Each number is 50 + 12 x the weight over its row's rms, rounded and kept within 0 to 99. Layers, rows and columns count from 0. The size before them is the row's rms in percent of the matrix's.

# layer 3 MLP up, 320x128, rms 0.135, rows 191-209, columns 0-127
091:40 41 59 45 26 63 42 58 34 56 35 46 56 55 62 52 71 40 47 58 51 57 38 60 64 40 66 34 54 39 69 38 54 53 51 73 72 54 65 62 38 38 60 55 63 52 58 57 65 59 23 62 56 30 74 48 45 48 58 42 68 51 40 47 23 49 57 57 43 52 41 43 44 51 42 56 47 47 30 61 29 28 26 55 40 44 58 56 40 43 42 48 55 68 71 37 70 49 50 57 55 49 61 39 57 56 45 58 33 54 69 56 52 73 38 34 45 66 42 42 62 29 43 73 45 61 61 67
108:41 59 47 37 69 44 51 44 92 43 35 27 53 19 59 49 43 67 49 58 54 44 38 47 67 38 60 66 29 70 64 56 60 52 48 50 48 37 49 49 47 47 50 62 36 67 40 61 44 31 38 63 55 71 41 32 42 49 42 59 55 52 35 63 50 79 49 38 45 45 37 41 58 61 58 70 46 57 57 44 33 43 68 63 56 33 49 54 28 64 37 44 66 39 66 55 57 46 69 65 38 46 68 66 53 43 56 48 50 55 52 37 33 38 38 45 44 51 51 56 58 65 61 55 54 30 46 60
096:47 61 66 70 58 37 66 48 59 39 51 37 45 70 54 61 38 66 56 20 47 54 49 48 49 43 49 63 57 71 58 44 39 49 45 51 60 31 48 36 55 61 30 50 50 67 29 63 13 42 67 60 63 51 39 40 43 38 55 44 69 57 51 21 57 38 49 51 52 25 52 32 61 49 57 34 49 41 50 56 39 39 46 65 70 28 72 50 49 56 51 54 66 36 41 52 27 45 43 53 74 42 46 71 59 46 38 68 60 61 68 47 54 59 47 67 41 56 57 63 46 50 50 46 65 53 43 59
094:56 57 56 52 73 38 69 44 58 56 44 36 53 49 57 29 59 27 51 57 32 41 59 61 66 51 49 42 45 52 59 54 50 52 26 16 51 69 62 71 48 38 51 47 64 45 42 44 57 38 41 55 53 44 55 46 56 50 36 21 46 41 72 40 49 44 44 41 47 38 36 32 44 32 51 45 48 47 52 56 35 63 43 50 41 56 66 43 50 42 49 42 57 49 68 77 43 30 53 62 34 42 49 61 62 77 73 41 44 73 53 77 62 34 59 60 71 27 46 50 52 44 56 53 62 64 63 48
096:46 66 85 59 58 38 41 57 75 35 56 69 57 53 34 33 66 42 56 46 41 39 28 67 34 40 72 65 52 38 54 68 47 41 48 59 59 56 62 57 39 40 26 49 38 49 66 44 42 44 54 48 59 40 66 23 37 67 48 56 33 60 53 47 51 40 66 49 42 35 66 63 35 48 50 42 29 64 58 43 63 60 59 71 66 52 33 54 42 67 41 44 43 49 45 45 41 47 47 58 68 37 47 47 48 48 69 50 61 36 40 55 53 45 77 69 30 59 38 45 54 46 38 63 45 48 53 59
106:58 36 62 62 77 46 56 43 49 56 53 48 33 24 39 57 34 64 57 46 47 52 43 51 59 23 71 61 49 51 72 45 42 48 74 46 38 46 45 42 60 30 29 56 50 66 52 40 38 36 52 60 46 42 59 26 43 60 40 46 41 32 64 50 54 60 47 73 58 42 50 23 22 54 57 63 55 51 50 68 58 55 44 45 62 69 49 74 52 27 29 44 52 43 50 44 35 67 52 60 59 63 62 49 59 23 42 30 45 45 53 41 47 40 55 46 36 43 42 52 50 40 36 61 44 49 28 46
093:64 46 75 47 43 44 49 55 47 49 59 49 56 46 50 45 54 53 54 43 56 40 50 39 49 41 61 58 24 55 37 50 43 49 48 75 23 52 42 50 46 76 65 59 62 51 65 56 49 46 43 49 56 64 44 49 80 71 43 42 29 37 53 65 59 78 58 45 62 57 26 54 45 57 40 55 48 33 41 60 72 47 59 57 50 78 54 07 50 41 49 60 46 43 43 50 56 61 54 67 43 41 59 50 35 60 57 81 67 58 32 51 68 36 48 65 48 58 46 39 56 39 58 52 48 44 46 69
115:37 51 68 60 49 47 59 24 49 48 53 52 50 51 31 47 67 52 47 48 27 39 57 64 55 36 43 86 53 60 53 57 46 26 49 47 43 47 66 47 58 64 49 70 57 49 49 63 60 44 36 31 57 66 52 34 36 50 47 34 43 44 66 42 60 69 17 68 46 66 53 52 59 43 40 56 49 54 42 46 31 44 59 68 64 59 44 49 52 46 53 46 53 55 48 65 27 36 54 41 49 55 60 48 92 60 61 66 63 44 53 44 48 36 53 51 73 55 30 37 63 45 66 56 34 49 55 65
091:44 61 29 41 64 41 33 50 51 49 59 42 50 32 53 44 69 34 41 64 41 48 48 23 43 76 66 54 78 51 58 54 69 59 44 62 47 58 68 49 46 54 48 36 30 37 54 42 49 46 47 36 57 54 57 42 36 41 53 40 57 36 52 68 43 56 66 45 52 73 65 61 54 38 57 47 38 70 42 37 36 51 63 64 41 22 56 43 69 61 34 61 39 61 68 29 60 36 60 69 47 58 52 35 35 13 47 35 66 50 59 53 52 40 35 52 54 57 50 51 36 55 40 68 46 49 49 46
102:55 44 70 54 30 25 50 57 52 50 54 65 69 60 53 34 46 64 66 50 46 33 56 53 36 32 45 50 37 41 53 55 33 47 32 71 50 37 59 32 46 34 40 61 49 50 55 21 50 56 46 59 67 52 46 65 32 69 58 52 40 36 45 45 51 46 45 22 38 53 41 44 32 58 55 79 44 50 47 34 41 35 38 49 41 44 58 48 44 35 36 19 37 49 78 43 78 46 25 52 64 47 57 49 55 56 39 63 50 51 57 49 45 67 62 58 49 63 46 64 41 43 58 48 49 59 60 71
102:37 51 50 71 56 65 76 62 37 60 48 56 48 55 73 49 69 35 53 32 52 60 40 46 58 57 39 60 59 64 35 54 56 52 61 77 48 45 58 45 52 73 56 53 46 63 67 50 23 43 43 51 34 65 48 65 66 65 35 78 49 40 67 48 41 38 56 27 74 57 57 52 27 41 39 54 35 53 64 42 52 40 29 37 58 38 40 34 50 56 53 62 56 67 56 51 52 54 62 54 39 69 43 41 46 39 52 47 36 58 80 42 53 59 54 49 57 60 45 32 42 52 54 30 42 57 40 67
098:54 41 55 44 39 41 58 24 26 44 59 56 38 52 58 35 42 56 39 60 60 80 36 54 66 64 45 57 52 41 45 40 33 60 74 66 33 31 50 44 47 47 56 42 54 65 45 36 50 68 47 66 53 49 38 49 42 48 71 51 54 39 71 36 62 60 41 45 61 49 50 58 57 52 55 59 53 62 38 44 50 58 47 59 75 31 58 41 58 51 54 54 35 41 53 43 40 63 35 47 69 40 42 56 55 55 74 50 60 76 29 69 59 61 69 80 48 40 50 71 67 72 35 36 45 55 43 57
102:58 58 50 31 46 67 63 55 53 60 55 53 57 58 79 61 47 54 59 49 61 61 61 56 60 51 21 50 49 69 50 54 60 47 54 62 51 56 37 38 51 61 76 43 51 65 58 43 51 43 37 76 40 69 45 57 52 42 40 54 32 48 57 52 56 22 78 53 60 50 56 46 40 40 45 28 54 49 55 56 62 38 54 59 30 23 55 46 43 39 43 80 47 70 49 55 63 61 28 77 50 71 42 47 51 42 44 49 29 48 40 41 55 44 50 33 47 46 62 63 59 35 56 41 46 72 45 75
092:65 59 53 29 38 45 49 66 51 37 49 57 50 61 74 64 37 28 45 67 40 44 49 50 42 29 43 54 45 50 44 33 51 50 28 45 68 69 47 38 50 46 44 71 69 45 44 75 56 22 47 52 40 35 65 65 59 56 53 49 57 41 31 41 52 51 44 35 57 32 35 48 80 38 42 72 34 18 46 45 49 50 57 60 55 47 58 65 45 38 72 47 37 54 43 42 38 32 49 54 39 59 38 37 48 46 50 58 36 35 59 75 47 33 48 40 37 47 55 39 48 47 51 58 31 64 61 53
102:40 51 35 65 43 52 51 67 41 54 38 67 78 39 49 52 39 57 43 60 52 56 37 41 46 44 50 45 65 61 50 51 63 42 60 59 55 36 47 53 50 63 54 39 43 62 48 55 42 54 38 76 64 64 62 46 62 37 22 54 63 41 48 39 43 28 76 41 40 46 49 51 19 33 51 43 45 27 76 42 63 48 60 52 25 26 54 64 48 49 61 49 38 48 61 45 35 49 66 43 46 72 32 45 67 59 65 53 58 51 57 32 55 56 69 40 54 51 47 32 27 27 42 40 50 48 68 47
104:52 62 56 44 49 71 48 51 48 55 50 64 43 54 32 63 52 47 58 59 69 51 58 57 28 50 86 42 33 50 58 69 51 47 63 34 49 64 39 47 32 51 40 39 60 61 47 32 56 54 71 54 45 46 68 47 48 36 53 52 68 62 52 67 44 76 45 52 58 68 38 66 53 70 32 58 48 27 38 57 45 65 49 36 54 47 51 52 63 28 43 21 64 36 38 36 65 38 64 24 66 56 55 69 51 58 46 54 54 55 43 50 47 37 59 50 43 64 31 60 51 45 46 63 49 30 70 64
098:48 52 78 61 59 55 37 47 51 59 35 54 41 63 64 40 50 42 17 49 47 37 61 55 68 45 59 55 46 31 65 41 25 46 43 39 53 56 36 22 46 49 38 33 16 37 51 59 74 50 38 43 35 59 57 52 46 53 32 58 46 57 49 56 43 54 68 45 52 41 41 42 50 53 49 49 56 68 37 48 51 82 33 50 54 79 37 41 42 39 51 31 34 38 32 42 52 40 50 55 58 37 35 52 54 37 51 24 47 64 44 46 30 71 39 40 41 64 50 59 51 57 40 65 51 55 45 49
102:52 60 53 42 45 44 62 60 67 52 59 56 19 50 49 23 39 61 41 46 74 33 57 50 34 46 55 54 40 30 49 47 44 38 72 77 47 41 43 35 50 50 61 47 36 52 48 32 52 49 46 56 44 61 58 52 39 59 42 61 38 26 70 68 42 84 75 57 43 66 48 40 51 61 52 29 50 36 65 66 51 61 45 45 61 44 62 47 53 62 58 56 24 48 66 53 43 59 54 47 52 42 42 50 56 19 58 31 61 63 53 65 65 45 35 55 40 48 53 54 58 41 37 55 70 50 30 42
099:54 59 50 49 54 61 36 31 48 19 26 46 64 50 50 49 28 45 53 44 24 59 52 52 50 57 53 57 41 49 57 59 52 49 60 60 46 25 39 31 45 42 58 46 45 77 52 38 66 68 47 47 54 65 53 49 49 66 60 48 35 39 47 48 53 38 38 55 41 37 32 53 36 50 59 46 37 40 42 60 41 45 40 52 48 42 52 52 49 30 37 52 45 58 52 45 48 52 84 38 47 67 70 55 48 97 42 45 46 39 63 38 43 37 43 60 44 23 62 50 56 59 55 65 69 51 70 72
# layer 3 MLP down (transposed), 320x128, rms 0.122, rows 191-208, columns 0-127
092:64 64 52 41 62 56 46 46 48 43 50 60 46 34 58 40 45 48 48 27 44 67 53 71 69 54 38 79 41 47 52 66 50 73 57 51 88 56 48 54 60 57 62 64 49 46 52 57 59 39 50 53 55 45 62 42 17 37 60 31 49 60 57 47 33 63 45 56 56 52 62 41 51 68 51 61 55 52 65 49 35 60 43 53 45 51 32 53 48 31 59 55 57 61 58 83 63 34 69 66 69 43 51 61 47 53 72 50 67 53 51 43 55 80 53 53 54 78 68 53 39 47 56 56 35 59 45 47
111:45 49 63 49 55 72 61 49 54 51 46 45 41 66 52 39 45 48 53 35 49 45 57 65 57 49 74 55 53 50 37 46 53 34 57 46 40 38 38 51 48 41 60 47 46 52 53 48 47 52 48 34 43 42 82 25 50 34 33 47 55 39 49 63 39 58 27 48 37 51 47 33 49 71 13 66 58 53 50 54 44 25 63 70 27 18 59 53 66 42 62 56 63 37 27 50 37 50 55 64 46 61 60 46 36 68 57 57 60 56 41 41 48 35 25 63 64 58 68 58 39 60 48 50 77 51 49 44
096:39 50 37 60 59 38 64 49 42 46 56 56 47 34 74 48 67 18 42 58 51 73 41 59 48 57 39 57 41 60 42 49 79 52 40 59 47 55 53 48 46 61 51 43 54 50 48 70 50 39 39 42 52 54 30 81 46 55 76 46 46 30 50 68 42 84 68 33 56 49 52 31 49 38 78 44 80 49 53 61 71 53 64 36 58 56 50 49 63 40 31 56 49 44 54 45 49 51 57 63 38 67 59 52 46 62 67 51 51 59 44 56 53 34 49 47 69 46 45 24 51 44 50 50 38 38 43 63
090:48 55 46 41 78 41 56 58 41 47 64 61 45 48 55 54 39 33 55 53 66 43 56 52 56 60 63 64 37 47 47 71 45 44 46 47 67 63 79 51 58 51 38 63 56 48 56 43 61 57 47 53 41 62 63 61 58 61 63 82 52 49 58 63 41 56 49 60 36 44 33 66 57 61 48 31 44 54 57 39 64 34 72 53 48 53 27 78 40 38 37 54 55 43 44 35 38 65 37 25 65 63 47 75 38 63 44 54 47 47 39 65 34 53 54 39 38 63 48 57 55 61 58 11 38 43 63 62
096:64 59 56 46 59 69 57 51 22 63 55 40 42 61 52 56 54 50 41 33 50 46 51 33 48 41 25 60 46 51 50 38 31 59 57 27 17 51 35 44 61 58 68 61 54 23 25 65 65 44 53 60 39 49 51 55 60 57 51 52 30 39 43 52 44 41 54 53 51 49 55 43 73 32 10 73 72 53 39 70 42 51 64 67 53 44 65 39 46 43 44 43 60 63 51 58 40 48 54 60 54 55 55 51 44 49 43 51 42 66 35 29 55 63 27 45 55 55 53 40 54 44 62 30 34 62 49 48
110:58 59 46 55 66 73 41 66 40 44 42 56 46 50 47 36 44 38 53 54 42 57 32 11 41 57 52 29 50 51 42 31 54 40 31 75 53 67 67 62 53 58 54 48 44 63 57 50 32 49 58 62 55 66 52 56 45 56 27 40 48 66 35 55 48 24 51 51 46 33 53 27 24 61 14 47 39 38 52 57 71 51 58 49 53 49 42 32 50 60 47 69 39 49 28 67 47 41 46 44 48 68 52 52 57 60 48 45 40 69 37 42 47 67 52 64 35 39 59 67 39 49 49 43 61 61 53 57
091:66 41 57 46 47 65 39 68 58 57 76 52 47 58 36 37 75 59 42 49 41 54 56 36 24 55 43 50 35 41 48 66 28 52 52 63 37 61 51 67 66 58 60 32 48 59 60 52 39 50 34 63 52 61 67 37 44 47 53 67 43 68 58 49 53 42 38 66 36 51 46 57 45 60 87 57 43 36 45 35 54 48 49 51 52 49 52 45 62 49 42 70 36 46 48 31 61 47 49 53 59 22 45 65 81 64 60 52 73 44 63 64 32 49 59 65 57 46 49 58 52 47 65 71 38 43 33 60
106:45 40 37 35 65 48 47 47 60 24 39 61 49 32 55 54 63 71 46 59 75 54 56 42 57 48 53 44 50 73 56 40 40 62 40 80 61 49 35 59 59 45 31 54 47 65 35 36 49 47 52 69 49 42 49 20 46 38 48 51 44 40 43 43 36 55 42 54 58 43 35 34 50 38 50 60 47 84 41 72 52 48 66 50 46 54 53 59 32 56 50 33 45 57 53 41 50 23 39 34 33 55 70 50 40 53 48 54 42 50 39 45 32 36 73 60 44 42 68 73 55 80 50 40 55 45 49 62
110:53 37 64 56 57 24 33 54 58 59 39 41 73 30 43 63 57 49 47 46 39 64 29 74 48 55 30 53 49 49 67 42 56 52 54 33 51 57 42 55 50 68 32 35 41 51 49 76 45 48 65 48 64 39 76 58 47 50 57 80 42 36 61 69 31 62 50 46 44 46 47 49 49 55 71 64 54 65 32 48 49 48 62 68 44 51 48 45 46 56 47 64 16 56 61 51 68 64 49 53 55 57 30 61 65 30 48 35 53 52 52 29 58 43 44 67 32 48 42 55 30 60 58 67 42 42 55 47
103:46 50 56 70 39 53 46 60 46 52 46 66 46 48 51 32 41 37 65 38 68 42 54 18 47 50 46 65 46 53 65 49 50 65 49 47 40 56 51 44 56 63 47 58 30 61 52 54 44 49 56 32 49 35 79 38 42 71 47 45 36 15 47 66 51 36 56 36 43 65 60 36 39 53 76 62 39 56 55 68 55 32 49 43 16 44 48 49 39 67 51 48 35 67 49 46 60 45 47 36 32 44 54 65 43 53 51 44 41 44 24 35 30 52 68 36 51 60 62 60 25 45 48 55 69 50 38 41
113:56 46 59 87 48 43 64 41 57 69 61 57 59 55 52 68 39 64 49 44 61 67 52 76 51 72 48 60 54 66 39 56 59 45 22 56 41 50 63 44 61 51 57 53 46 77 77 43 58 37 44 42 45 61 55 56 61 54 51 39 60 44 42 52 48 49 59 43 54 46 45 43 39 37 39 51 45 65 46 40 71 46 52 43 69 52 48 46 47 47 63 22 57 38 29 52 59 55 38 53 47 21 57 44 47 58 46 78 47 58 56 40 61 49 35 44 55 36 61 57 36 57 60 24 11 52 59 48
096:46 45 66 50 64 62 52 51 48 38 47 55 38 59 57 38 52 53 35 72 35 42 34 40 35 40 54 59 75 54 46 56 62 39 53 52 35 21 66 47 43 44 47 28 49 56 40 36 60 71 41 81 64 46 55 45 49 53 59 70 64 44 67 29 62 44 39 38 61 49 55 44 51 56 73 31 55 45 56 43 51 54 38 70 42 31 51 29 54 52 75 60 50 76 47 36 39 74 33 38 66 54 35 56 73 49 51 46 59 47 54 45 51 36 55 54 47 65 59 42 61 75 50 45 70 51 60 57
107:58 58 56 52 39 58 56 65 58 51 64 49 33 52 73 44 69 36 55 58 64 44 38 13 60 60 28 32 37 36 51 76 49 75 54 63 35 58 37 44 31 53 53 61 55 73 81 50 44 56 27 62 60 66 61 48 33 35 39 54 57 51 65 30 58 55 55 57 36 41 47 51 46 45 28 43 49 58 73 64 48 39 47 57 48 50 42 53 58 28 52 64 51 67 60 60 49 52 26 49 70 44 35 67 55 48 38 47 52 52 48 52 52 38 43 49 48 44 49 49 64 26 58 57 65 52 48 51
094:65 50 58 44 76 52 32 49 50 50 59 76 57 28 35 52 71 32 43 52 60 63 40 71 35 39 52 49 40 33 55 55 54 41 82 49 43 62 43 49 39 53 61 54 60 42 17 64 54 34 34 52 46 51 25 50 52 52 50 49 68 30 32 43 43 33 54 52 50 41 54 55 50 48 27 46 38 70 33 52 52 60 41 44 37 37 41 45 26 39 48 54 55 46 34 46 69 54 38 68 50 47 44 46 41 47 36 32 28 50 56 52 61 64 43 64 56 44 42 53 55 66 34 55 31 42 45 71
101:43 60 59 43 48 23 52 43 73 72 53 57 39 43 49 50 57 71 42 51 28 42 59 74 54 56 62 33 60 61 51 47 36 53 43 66 59 52 50 63 38 56 51 49 44 41 52 34 68 63 63 17 53 85 48 65 50 30 48 45 51 33 41 71 59 79 63 63 62 54 51 49 56 55 27 68 59 40 58 45 42 40 51 38 56 42 53 58 51 55 59 78 56 39 64 54 45 33 57 46 43 57 64 54 52 29 33 49 41 42 39 53 56 37 62 48 42 61 30 62 52 60 32 61 66 54 55 46
106:44 56 30 60 47 53 53 30 46 50 52 56 49 47 48 54 46 28 51 41 45 37 47 86 52 42 65 68 51 31 56 44 39 73 48 59 51 53 52 59 48 46 67 59 46 46 20 49 53 37 45 79 28 56 43 49 56 59 57 49 51 22 56 53 57 41 35 52 42 59 41 40 47 34 28 43 35 38 65 39 42 47 52 39 43 51 61 56 33 37 44 58 67 24 41 48 47 65 56 52 39 32 71 44 35 45 41 37 39 66 57 62 40 29 59 69 60 35 49 45 52 62 31 30 76 41 54 57
101:58 38 64 58 43 59 55 43 48 51 56 54 41 45 31 52 73 57 51 47 40 47 52 46 60 49 76 53 71 42 55 40 72 43 39 47 33 38 55 69 59 46 46 42 55 44 79 65 44 43 61 48 45 56 52 68 74 52 47 49 80 52 45 67 53 36 41 51 64 55 35 49 21 61 45 41 43 36 55 37 44 45 63 42 35 60 71 51 36 26 72 70 52 73 59 41 61 81 33 38 63 49 43 61 60 65 40 55 44 50 47 46 50 42 59 44 34 63 51 54 51 38 64 44 45 58 76 62
104:67 41 52 56 50 53 46 54 31 50 48 36 61 25 67 49 30 43 48 46 60 55 61 40 70 47 31 33 40 61 32 38 63 61 20 43 20 33 48 67 53 43 47 26 47 55 74 55 41 54 42 58 63 45 44 51 59 34 59 41 63 60 38 43 65 55 44 43 40 42 51 44 52 59 41 37 31 46 49 64 52 68 65 51 50 52 37 53 33 43 72 39 44 47 20 63 48 37 42 44 36 60 47 47 60 57 48 65 61 46 72 33 62 53 63 43 42 48 67 49 51 44 51 58 72 71 60 71
# layer 3 MLP gate, 320x128, rms 0.14, rows 192-209, columns 0-127
109:64 50 63 53 44 44 49 26 53 27 58 67 46 68 38 66 42 42 83 42 53 51 59 46 57 37 52 38 43 56 52 59 23 59 69 46 49 68 60 53 45 48 44 44 52 32 49 65 51 56 27 79 58 38 47 64 73 52 53 39 56 54 60 24 41 51 62 60 44 50 48 52 58 28 45 34 46 34 62 53 61 65 57 47 58 50 38 54 38 70 31 58 61 77 58 58 53 44 34 47 38 32 40 52 69 28 50 56 54 47 51 58 46 70 50 43 34 26 43 44 59 40 48 32 65 55 60 55
092:61 51 34 38 44 54 38 59 60 65 74 39 54 53 55 59 57 45 51 62 61 50 51 26 65 56 53 57 35 45 47 29 42 37 68 27 56 61 45 48 43 45 77 48 56 14 59 50 46 47 57 48 38 62 48 50 46 55 41 53 70 64 51 46 47 63 37 53 34 44 56 73 40 57 18 66 48 17 42 62 42 52 56 79 56 50 47 55 61 35 61 42 40 45 39 30 54 63 56 39 37 22 35 30 43 48 36 50 42 52 77 48 47 62 53 44 54 37 56 50 48 51 45 64 45 45 51 63
094:64 45 75 61 34 57 46 25 55 46 55 55 46 67 43 47 29 59 57 58 54 44 53 44 48 67 53 38 53 57 48 44 36 51 50 63 40 43 27 38 56 55 59 63 62 70 40 57 38 55 78 38 52 47 57 23 51 46 70 50 57 52 49 45 44 70 48 56 60 31 37 52 61 62 41 54 48 51 66 63 69 47 41 33 54 54 34 41 35 50 63 63 47 33 66 25 48 42 46 53 60 57 50 42 58 21 52 57 56 46 72 30 61 64 59 31 70 88 65 37 64 38 43 51 47 45 48 51
086:71 31 38 47 52 49 44 53 51 47 36 59 40 68 44 47 65 73 55 49 57 48 66 24 37 58 45 60 37 45 45 38 54 47 60 58 67 51 44 33 43 65 33 66 70 53 35 62 45 34 66 38 46 50 48 61 57 59 54 23 45 57 35 58 39 59 26 53 46 35 65 33 27 67 45 64 41 37 53 60 50 61 76 77 42 73 32 33 42 42 58 59 65 37 52 52 56 43 51 60 43 35 52 37 49 57 49 52 32 37 52 51 56 37 58 53 44 47 37 35 69 48 37 36 41 36 31 58
101:40 65 73 60 44 31 65 57 36 14 49 53 42 59 38 62 48 39 60 53 58 32 58 42 21 48 35 27 42 62 69 76 49 50 40 49 46 33 62 43 47 34 43 56 55 46 48 39 62 35 48 63 50 44 49 57 57 62 46 42 45 42 35 54 56 61 47 53 49 48 38 53 46 52 37 44 33 54 30 46 36 50 56 53 83 44 63 53 49 43 59 52 55 70 45 42 75 58 60 50 53 46 68 48 31 40 52 53 38 53 41 62 44 53 69 32 40 51 52 33 50 71 66 71 53 34 26 68
102:54 35 50 52 36 46 57 38 31 54 61 45 66 55 47 43 28 40 60 53 56 37 65 56 20 51 71 58 44 58 46 44 78 46 50 48 51 59 73 37 73 66 41 58 55 32 25 51 54 41 63 63 55 41 42 45 55 55 40 14 54 38 75 22 41 70 57 61 69 51 63 38 70 66 51 60 49 63 54 39 46 40 39 69 60 47 46 35 47 40 50 49 62 53 55 61 44 53 56 54 33 55 45 41 56 39 37 52 40 71 49 44 54 38 40 36 22 61 53 49 44 43 62 58 48 56 48 63
115:76 45 35 33 62 36 46 56 51 54 42 55 73 28 48 54 40 38 24 48 57 47 54 34 51 49 26 61 43 32 71 57 31 49 62 56 53 66 52 47 56 45 38 60 40 62 43 65 70 31 60 40 06 55 38 54 74 49 66 51 56 39 60 71 57 51 60 39 29 58 58 42 59 20 63 45 57 48 49 49 58 55 38 38 43 48 46 51 36 47 52 51 51 55 45 42 58 55 31 38 61 48 50 49 52 43 40 37 27 48 45 43 53 44 41 59 55 20 38 43 53 50 44 64 31 61 47 44
107:31 43 65 35 51 35 50 59 55 28 29 48 72 45 44 43 46 49 55 52 34 39 49 49 54 46 43 59 48 46 60 65 44 60 54 76 35 47 41 54 46 56 31 33 55 66 46 59 45 54 58 49 48 53 38 58 33 50 62 56 28 35 64 51 39 72 68 48 46 71 77 38 46 41 70 56 33 60 46 54 47 61 57 75 66 50 56 35 49 34 29 63 28 48 65 51 66 78 32 53 69 41 38 52 64 38 53 54 54 69 65 56 59 55 31 59 63 53 39 47 45 43 51 76 44 61 62 50
092:69 39 52 57 62 45 69 47 28 40 73 63 39 45 49 48 54 40 46 51 53 55 32 46 43 50 65 64 56 52 30 47 51 65 46 70 37 66 40 61 36 47 44 51 26 67 60 41 39 62 55 57 44 36 51 54 54 17 57 35 72 49 42 31 67 43 40 61 32 71 60 49 53 53 53 47 40 60 39 50 27 42 48 53 40 42 30 48 40 60 27 46 49 53 54 58 48 43 42 53 46 27 55 32 47 42 28 51 44 36 68 12 45 52 53 42 23 56 47 49 51 51 30 66 49 38 47 46
104:63 17 38 46 61 43 31 54 53 31 73 58 53 60 32 41 37 53 48 41 56 51 33 46 33 45 67 34 65 51 69 53 61 48 46 39 62 52 55 65 57 64 46 38 66 65 33 41 40 43 59 60 52 51 69 73 44 40 39 23 57 26 39 55 39 62 59 42 38 47 39 54 54 54 60 62 49 62 46 41 57 42 68 41 38 63 45 37 42 67 28 56 56 34 52 48 78 36 38 53 64 37 59 50 57 60 63 38 54 48 49 48 49 41 40 33 47 62 35 40 40 54 38 79 44 61 54 67
094:45 48 66 66 44 54 60 59 24 64 59 42 47 46 53 49 33 35 71 39 91 43 48 52 59 62 46 61 56 62 53 54 45 42 50 69 37 47 55 42 62 59 59 63 65 43 49 58 37 54 45 71 46 74 40 42 42 64 47 40 52 60 50 44 58 40 54 49 36 26 65 61 70 47 52 50 77 48 54 34 43 47 50 45 50 21 59 84 58 55 31 54 65 48 69 60 42 52 55 55 49 70 62 63 41 78 61 55 62 58 53 36 47 49 45 37 54 43 56 38 36 34 56 31 39 47 59 41
110:41 50 52 35 58 39 34 62 68 57 42 65 60 57 80 68 45 38 64 56 60 67 42 47 56 51 64 57 42 27 43 37 43 84 58 72 45 51 56 39 60 39 53 75 57 62 50 76 56 51 33 59 52 44 43 29 42 45 51 61 57 57 52 39 52 61 50 57 61 26 51 61 67 30 30 49 57 58 60 48 51 56 42 56 68 50 55 63 44 38 74 64 44 56 45 55 68 58 31 56 44 46 52 49 55 31 58 53 66 60 47 41 60 42 46 60 46 57 78 33 33 67 54 72 53 59 64 52
099:41 53 54 66 53 56 58 70 42 36 48 41 43 81 32 49 58 70 49 47 21 56 69 47 45 57 66 80 46 60 52 44 31 47 18 59 54 25 73 36 50 51 55 35 44 56 37 48 54 43 58 42 47 61 67 44 48 38 68 43 45 60 50 59 62 27 40 48 40 42 55 50 33 40 56 39 44 31 52 22 38 32 39 76 64 53 53 47 50 60 55 18 56 49 45 45 47 43 47 26 45 66 37 40 58 51 56 63 49 48 46 50 61 45 40 52 50 44 62 44 59 37 43 57 43 53 33 56
095:53 57 64 43 66 51 62 55 54 46 46 62 70 44 48 51 59 62 39 52 28 35 47 52 41 82 39 57 62 68 37 51 20 56 21 58 40 84 37 65 56 51 51 57 63 45 47 37 46 50 57 56 72 60 50 44 74 24 57 40 54 47 52 55 59 57 48 39 74 49 40 33 32 56 67 64 43 54 43 50 53 58 44 42 57 39 48 51 49 48 59 55 38 54 60 40 60 49 50 58 38 36 39 62 33 52 44 67 59 56 23 50 60 65 49 68 75 56 53 54 50 73 31 48 45 37 63 46
103:70 51 58 54 52 45 58 72 69 36 50 54 54 45 61 35 60 42 35 32 47 53 59 45 27 61 33 91 57 36 34 38 36 37 45 49 45 27 51 69 55 67 38 69 36 48 53 47 40 61 70 46 51 51 50 49 63 43 40 65 44 43 53 53 51 42 51 49 59 46 58 35 54 48 57 57 23 65 38 48 59 48 59 50 42 48 48 41 39 91 47 61 47 50 61 62 56 54 38 55 68 68 56 47 69 72 65 58 41 51 61 44 40 57 63 38 52 54 62 65 61 48 52 62 40 21 44 37
100:41 50 30 51 53 54 66 58 32 36 52 73 53 53 54 49 75 51 54 42 41 52 59 43 55 39 57 49 43 62 48 49 47 60 52 44 60 32 55 37 71 38 21 68 51 40 63 44 49 58 36 59 51 52 36 47 47 35 60 48 49 41 89 46 56 37 57 57 35 48 52 48 52 61 37 53 59 56 69 52 70 56 61 52 46 49 32 51 59 70 51 29 55 45 29 60 60 68 34 51 54 44 43 55 50 62 48 47 52 56 81 40 39 65 47 29 54 45 54 55 55 64 18 85 37 58 29 48
104:40 42 47 50 44 48 49 48 84 45 67 47 47 73 57 41 76 51 45 45 70 57 38 59 44 37 48 57 56 65 39 33 42 45 40 60 39 27 37 29 74 38 54 51 65 59 62 36 73 42 46 45 67 52 40 67 43 38 60 53 20 59 35 53 29 62 26 39 49 54 43 46 72 59 51 59 39 49 42 60 64 54 38 64 50 50 69 36 55 30 51 51 48 36 46 63 48 44 49 54 54 38 48 45 35 32 65 61 56 59 61 31 52 60 42 49 45 43 33 50 49 60 37 29 39 57 57 73
099:31 44 44 61 60 65 61 58 31 61 62 55 40 63 49 59 36 61 44 52 64 26 54 40 41 47 58 53 41 68 47 32 37 37 51 64 26 38 63 58 58 40 53 42 48 55 43 52 35 64 31 51 33 28 51 68 59 49 38 57 52 42 70 53 62 70 49 24 67 45 73 58 59 52 64 66 54 32 52 31 47 35 37 28 42 47 63 43 41 54 50 43 50 61 52 40 54 48 54 57 59 39 49 59 65 48 53 32 75 51 40 66 43 32 63 47 55 41 47 51 59 62 24 39 52 86 52 57